{"d_model": 160, "head_dim": 64, "activation": "geglu", "tie_embeddings": true, "init": "normal", "init_std_up": 0.0416, "lr_mult_down": 1.5, "final_lr_fraction": 0.0}
Each number is 128 + 24 x the weight over its row's rms, rounded and kept within 0 to 255. Layers, rows and columns count from 0. The size above them is the row's rms in percent of the matrix's.

# layer 10 MLP up, 1280x160, rms 0.257, rows 882-888, columns 0-159
size [ 93  98  97  95  99  95 103]
[[132 123 100 140 153  71 135 145 121  92 136 152 129 143 139 104  84 102 113 172  93  98 158 155 132 118 128 180 164 109 144 109 148 167 106  96 157 102 139  79 154 118 138 153 133 113 129  86 129 149 128 156 143 140 176 179 118 139 155 154 109 123 145 113 112 126  98 135 147 135 107 117 149 135 132 129 156 106 113 154 120 139 105 130 140 112 162 109 127 157 165 103 138 181 122  92 143  91 154 168 119  99 129 116  92  94 108 141 119 144 171  93 140 151 155 141 149 128 126 122 100 155 119 100 125 107 107 127 112 125 117 141 135 183 125  92 177 128 143 105 137  80 110 140 151  92 134 188 123 106 122 114  98 126 131 123 143 113 113 108]
 [129 136  88  80 118 149 122 160 111 115 115 114 166 197 125  88 132 161 168 123 138 138 112 188 147 144 106 130 122  95 119 111 154 118 129 125 131 120 144 122  61 180 126 119 149 117 146  95 150 155 132  97 154 101 145 125 165 150 150  90 116 139 152 102  95 130 147 156 117 102 142 101  91 185 122 100 121 137 144 156 131 136 127 137 132 120 125 151  84 141 139  95 129 108 159 106 109 138 125 132 163 131 115  95 115 107 156 122 117  95 118 153 111  98 114  86 119 101  99  86 121 161  94 159 135 144 142  99 108 132  95 142 132 151 143  78 133 131 134 145 111 151 121 159 127 180 138 119 117 157 145 135 149 162 130 157 110 102 123 111]
 [122 108 185 215 142 156 127 111 181 162 122 144 114  92 161 115 117 134 131 147  94 153 106 127 103 102 163 155 145 147 119  85 150 151 138 143 135 110 132 150 119 140 122 129  99 122 122 147 108 143 147 164 152 153 143 122 106 130 143 145 146 116 145 147  96 138  88 116 146 168 137 140 127  86 141 106 147 105 138 137 118  85 139 150 157 116 125 109 157  84 156 127 106 128 149 104 126 116 115 155 177 117  92 179  91 115 101 148 107 135 108 137 123 128 137  81 112 115 142 103 127 147 107 119 106 115 113 117 104 118 103 172  67 132 149 141  87 133 135 138 146 106 132 131 148 126 118 201 114 117 152 100 138 154 147 127 157 136 140 113]
 [ 95 142 154 155 129 120 115 106 110 123 143 111 102 109 121 138 127 119 100 169  81 144 125 124 154 119 155 126 115 146 127 129  94 116 101 138 110 168 143 154 142 123 130 158 114 109  85 174  89 100 145 125 144 125 100 112 118  89 150 132  83  85 116 141 132  96 143 124  96 146  97 167  92 121 108 159 135 148 120  75 118  93 145 146 132 126  95 134 106 145 109 148 129 138 143 128 157 137 138 156 149 122 152  89 147 162 121  82  63  95 110 117 116 165 128 125  84  88 132 163 120 119 111 140 157 116 143 186 127  75 136 133 132  92  54 145 127 129 107 132 111 114  99 129  95 161 147 160 115 105 129 130 136 140 108 120 134 142 148 141]
 [146 127 162 121 143  78 163 109  84 181 207 171  90 187  79 157 143 145 136 118 140 143 112 109  95  79 137 140 105  96 147  99  97 121 117 108 100 137 144 155 121 157 163 129 105  94 146 123 111 120 134 134 110 103 118 127 123 120 131 123 120 131  97 128 108  89 145 127 102  91 117 116 121 129 114 125  96 111 121 146 152 131 157 125 177 151  81 139 145 163 145 159 103 135 146 131 109 137  98 151  90 125 141 135 125 143 117 133 125 147 158  97 148 132 160 124 107 128 120 120 159 151 131 112 137 101  90 101 147 133 108 154 141 140 138 147  43 116 117  92 123 120 129 109 166 132 151 139 111 124  90 103 151 139 141 120 123 134 135 133]
 [137 107 131 108 104 116 122 135 157 114 146 101 158  99 184 130 103  89 193 114 127 125 157 150 137 137 128 156  86 171 145 124 132 160 157 145  99 135 124 151 160 100 151 110 119 111 105 105 124 127  91  91 115 126 111 120 166 136 108  87 151 111 136 119 129 142 141 109 134 113 132 145  97  96 156 140 201 167 184  94 132 117 166 140  86 122 107 112  96 153 128  97 131 146  85 146  88 148  91 108 119 152 143 119 140 130 123 116 150 119  94 126 153  91 130 138 122 107 129 157 125 120  97  98 121 148 122 143 124 125 150 150 153 132 112 147  97 116 154 127 127 128 127 170 171 103 138 176 142 138 167 152  89 123 131 162 136 162 150 113]
 [124 146 178 153 124 102  97 129 124 125  97 146 152 131 132 139 128 151 115 118 111 127 102 191 134 123 124 139 124 145 119 150 147 169 130 150 135 116 169  95 166 165 101 111 147 173 152 116 145 120 145 102 179 132 134 121  94 124 109 111 114 124 115 129 102 111 133 100 150 135 110 140 131  68 158 117  92 141 122 140 157 138 152 135  87 160  88 159 142 121 130 159 158 115 155 115 128 130 139 133 167  90 143  56 140 114 105 127 154 130 108 134 112 152  86  82 107 162 125 136 126 129 127 149 164 128 165 135 120 154  81 122 140 121 116 126 159  90 141 116 144 116 118 157  88 180 160 128 108 118  91 137 134 140  89  99 155  81 113 110]]
# layer 10 MLP down (transposed), 1280x160, rms 0.0462, rows 882-888, columns 0-159
size [ 94  99 100  91 101  91 102]
[[124  90 148 109 157 128 112 118 165 126 114 129 111 142 139 111 150 110 108  75 162 120 120 163 118 107 138 125 101 128 122 154 119 153 109 119 118 131 107  97 202 140  76 137 126 137 136  93 155 129 151 148 102 174 133 146  72  96 130 123 140 150 134 145 120  73 141 127  94 140 165 150 110  87 124 137  87 140 167 134 194 126 121  98  83 171 127 127 122 111  96 145  81 118  60 162 135 154 101 138 104 109 148 124 108 113 141 133 135 115 125 142 138 125 118 127 141 144 138 124  74  92 120 125 157 127 104 121 106 129 115 115 128 109 121 107 158 168 156 143 108 123 125 111 125 125 143  95 165 101 150 130 134  96 144 109 109 107 136 165]
 [130 104  92 154 189 122 137 116 104  98 119 106 158 100 103  93  73 106 136  91 128 103 134 104 113 113 137 107 103 158 137 102  99 135 148 120 103 123  77 126 159 125 134 126 127 117 183 125 141  80 130 135 131  90 145 123 118 146 126 122 127  97 145 150 153 162 164 158 106 146 151 124 137 120 146 119  98 142 103 129 127 103 133  98 116 117 134 135 156 132 148 114 140 139 102  86 127 125  98 147 176 107 155 120 140 141 169 155 136  94 133 142 106 138  97 114 125 164 172  81  90 152 137 150  95 156 141 151 175 123 162 136 102  66 157 114 135 100  89 137 131 121 122 141 165 126 158 131 101 122 126 154 100  89  98 119 147 118 161 116]
 [135 139 139 101 165 131 123 102 123 122  73 149 142 150 108 123 142 100  97  76 110 129 150 100 110  96 121 138 151 167 126  78 132 164 132 104 115 154 116 120 148 143 161 119 117 119 174 126 131 165  97 135 122 128 127 118 111 114  70  75 135  91 115 122 123 160 147 154  83 145 142 126 128 149  91 113 148  85 118 152 185 163 112 144 178 142 129 138 120 165 139 118 144 145 122 146 153 149 165 128 166 155 103 102 125 168 152 125 140  93 127 112 116 143 103  96 139 141 182 137 150 116 139 126 140 158 110 125 158 141 125 140 139 118 130  86 141 132 130 157 113 114 146 142 145 174 149  89 152 177 101  99 108 132 167 138 133 142 146 154]
 [155 141 118 157 120 162 163 130 119 148 138 109 114 155 161 162 149 143  87 131 141 149 128 138 154 155 114 151  98 130  93  90 159 141 122 120 113 115 141  71 119 148 134 137 149 118 119  94 163 146 164 143 155 158 137 156  99 153 110 105 106 164 151 111 172 139 143 183 121 116 115 124 134 172 140 117 113  86 104 168 166 126 116 134  96 134 121 127 165 126 134 107 131 137  65 159 133 126  99 123 135 153 144 181  91 114 121 135 147 123 126 137 127 106  92 126 131 173 147 118 128 136 104 152 110 108 108 109 116 139 108 158 181 129 174 111 118 120 117 135  87 134 164 137 142 102 149 128  81 130 135 190 117 127  89 125  79 135 119 139]
 [140  99 138 116 123 136 200 121 144 115 125 119 148 149  52 131 139 133 166 134 134 136 118  99 141 121 159  72 103 138 121 130 117 173 144 167 147 134 106 140  88 111 149  99 129 140 130 169  93 155 155  85 114  94 103 117 142 118 145 139 157  94 100 129 158 106 119 117  87 148 150 110 114 111 157 157 152 145 141 118 138 167 131  88 118 135 113 151 138  84  99  67 113 143 146 142 146 124 135 149 124 111 126 172 135 156 110 126 123 141 120 125 180 179 149 111 148 142 137 109 142 149 143 115 157 133 118 144 132 172 116 159 124 114 164 129 127 171  79 109 106 126 116 113 102 161 147 141 118  84 129 105 149 126 130 136 125 114 105  95]
 [150  75  99 156 156 143 103 132 128 130 141 139 106 118 154 164 105 156 107 117 135 152 139 122 123 152  82 119 129 151 117 146 120 100 136 127  84 159 142 156  89 125 186 104 106 132 147 198 132 122  97 133 146 109  98 167  96 147  35 139 111 141 165  90 142 122 105 122 154 123 155 166 135 149 136 163 123 124 104 142 102 144 129 135 107 161 133 147 159  69 134 128 132 131 167 164 170 135  92 139 104 132  91 160 145 128 146 110 140 154 130 157 148 186 166 122 105 124  97 131 132 109 113  99 105 115 106 122 136 128 133 131 113 124 142 129 141 123 140 105 124 151 135 109 110 147 109 132 133 106 132 123 145 141 107 125 165 104 109 156]
 [141  84 133 148 120  98 131 149 161 108 132 122  90 127 126 176 147 146 130 149  80 142 123 125 170 176 118 155 158  98 117 146 118 135 131 171 134 128 121 128  90 115  94 136 156 148 149 157 141  91 133 150 152 100  98 109 171 122  87  93 124  93 161 152 129 136 119 107 150 138 111 136 111 155 186 164 143  87 137 147 110 184 141 149 117 113 101 125 152 158 160 125 119 156 139 154 129 156 126 149 123 122 160 138 128 130 111 169 147 151 156 107 122 145 132 115  83 120 160 139 141  99 141 142  80 137 124 115 159 132 137 109 103  98 156 144 132 129 114 108  95 145 160 147  86 154 143 129 142 112 102 145 102  80 125 135 103 188 151 147]]
# layer 10 MLP gate, 1280x160, rms 0.237, rows 883-888, columns 0-159
size [100 101  94 101 102  98]
[[115 150 169 132 171 103 172 108  88 145 125 156 148 117 157 144 136 114 148 116 165 118 151 130 125 103 121 130 156 147 123 129 120 143 100 148  86 146 107 155 124 139 111 116 144  94 159 123 123  96 127 105 145 128  86 145 115 128 119 140 111 107 135 107 155 173 108 138 125 138  77  95 108 122 140 133 100 106 133 170 115 184 115 168 141 157 101 110 151 162 124 130 102 157 111 155 131 112  88 145  95 130 141 155 128 137  59  94 162 119 143 122 115  87 103 105 116 107 136 133 160  86 135 135 135 172 101  94 122 145 110 148 134 130  87 161 105 126 115 121 144 143 153 105 138 138 176 152 139 104 118 120  76 127  74 141 110 168  97 132]
 [101 146 113 154 157 106 121  93 148 141 143 132 142  77 119 165 174 185 161 116 156 117 174 159 157 131 165 149 135 135 147 119 109 109 107  89 105 141 157 133 155  83 130  85 147 124 144 108  82  88 121 145 147 147 146 175 106  92 144 144  84 146 129 135 114 132 162 109 115 109 126 124 140 189 129 104 111 135 131 112 126 121 153 126  98 149 137 201 130  73 157  82 137 128 140 123 177 112 124 138 147 112 164 133 111 134 144 144 118 108 139 148 158 104 144 117 116 115  96 128 127 114 104 113 142 158 104 123 137 134 120 115 133 118 123 144 156 140 120 149 155 100 102 126 135 108 158 155 139 110  89 104 116 117 139 127 119 102 182 103]
 [ 82  80  78  83 129 127 127  89 102 131 104 141 142 145 150 100 122 164  86 119 105 124  77 117 135 115 122 119 140 128 132 122 135 159  98 183 117 131 134 119 129 140 116 147 104 142  85 111  88 101  98  91 138 107  97 154 147 114 167 130 126 108 122  97 144 165  96 107 111 149 111 117 127 119  73  82 125 126 185 119 104 100 150 147  98 109 129 148 159  98 148 133 115 129 158 150 119 136 120 124 124 109 161 108 142 103 150 139  94 131 180 103 113 131 120 145 142 117 112 126 139 113 164 166 133 123 117 166 126 133  81 140 153 152 105 101 115 147  81 121 124 112 144 171 138 128 108 109 146 131  94 118 113 173 152 132 130 115 106 176]
 [121  91 165 122 103 103 126 153 100 150 107 126 109 114 135 135 119 181  99 128 117 137 101  72 130 118 119 117 122 165  90 112 148 134 133 185  99 135 126 130  82 156 139 142 126 124 111 127  90 155 120 140 139 130 127 101 144  70 130 184 107 153 131 102 150 110  79 177 153 142 137 128 126 109  82 167  84 121  83 130 149 141 138 129 151  99 101  91 134 157 136 149 151 138 111 138 119 102 124 110 158 130 139 113 138  93 105 178 119 159 100 134 122 127 119 167 104 125 113 176 146  95 126  81 114 110 120 105 137 121 168 123 121 138  91 143 124 155  84 110 146 154 133 110 119 156 112 141 152 100 130 136  77 150 121 108 138 146 109 149]
 [148 112 111 141 149  97  97 128 133  93 141 134  91 151  91 142 150 137 158 132 122 139 116 108 136 123 151 116 115 152 110  69 147 129 106 196 138 112 146 128 178  84 106 145 171 124 111 120 124 118 178 106 152 137 119 112 145 157 156 106 135  96  98  68 106 126 174 134 114 146  92 114 152 126 116 134 152 165 126 111 110 119 113 124 137 144 154 122 154 144 164 154 140 165 169 144 107  98 148 133 144 153 130 100 132 146 126 103 132 143  68 120  71 124 151 119 148 109 152 119  96 105 166  83 124 130 145 114 104  88 126 112 114 134  76 126 123 158  89 106 126 110 144 101 127 120 156 125 131 136 161 151 155 108 104 110 121 102  93 124]
 [131 149 132 148 100 133 133 152 168 130 135 110 106 135  90 127  82 132 132 128 132 145 151 127  81  84 134 179  92 107 119  82 140  81 101 116 108 106 108 137 108 123 139 121 105  93 137 119 141 116  78 122 105 125 141 126 143 135 172 156 168 147 166 115 115 118 162 107 125 126 161 157 105 122 106  88 129 140 148  79  91 148 143 120 120 114  95 155 149 145 133  96  98 110 134 133 112 138  89 123 104  87 159 116 118 133 139 158 106 165 139 161 107 116 133 125 126  80 107 133 125 140 173 114 119 152 161 115 129 107 101 114 125 128 135 174 114 206 102 129 127 139 130  95 143 115 109 101 116 128 139 108 127 167 115 174  89 118 171 134]]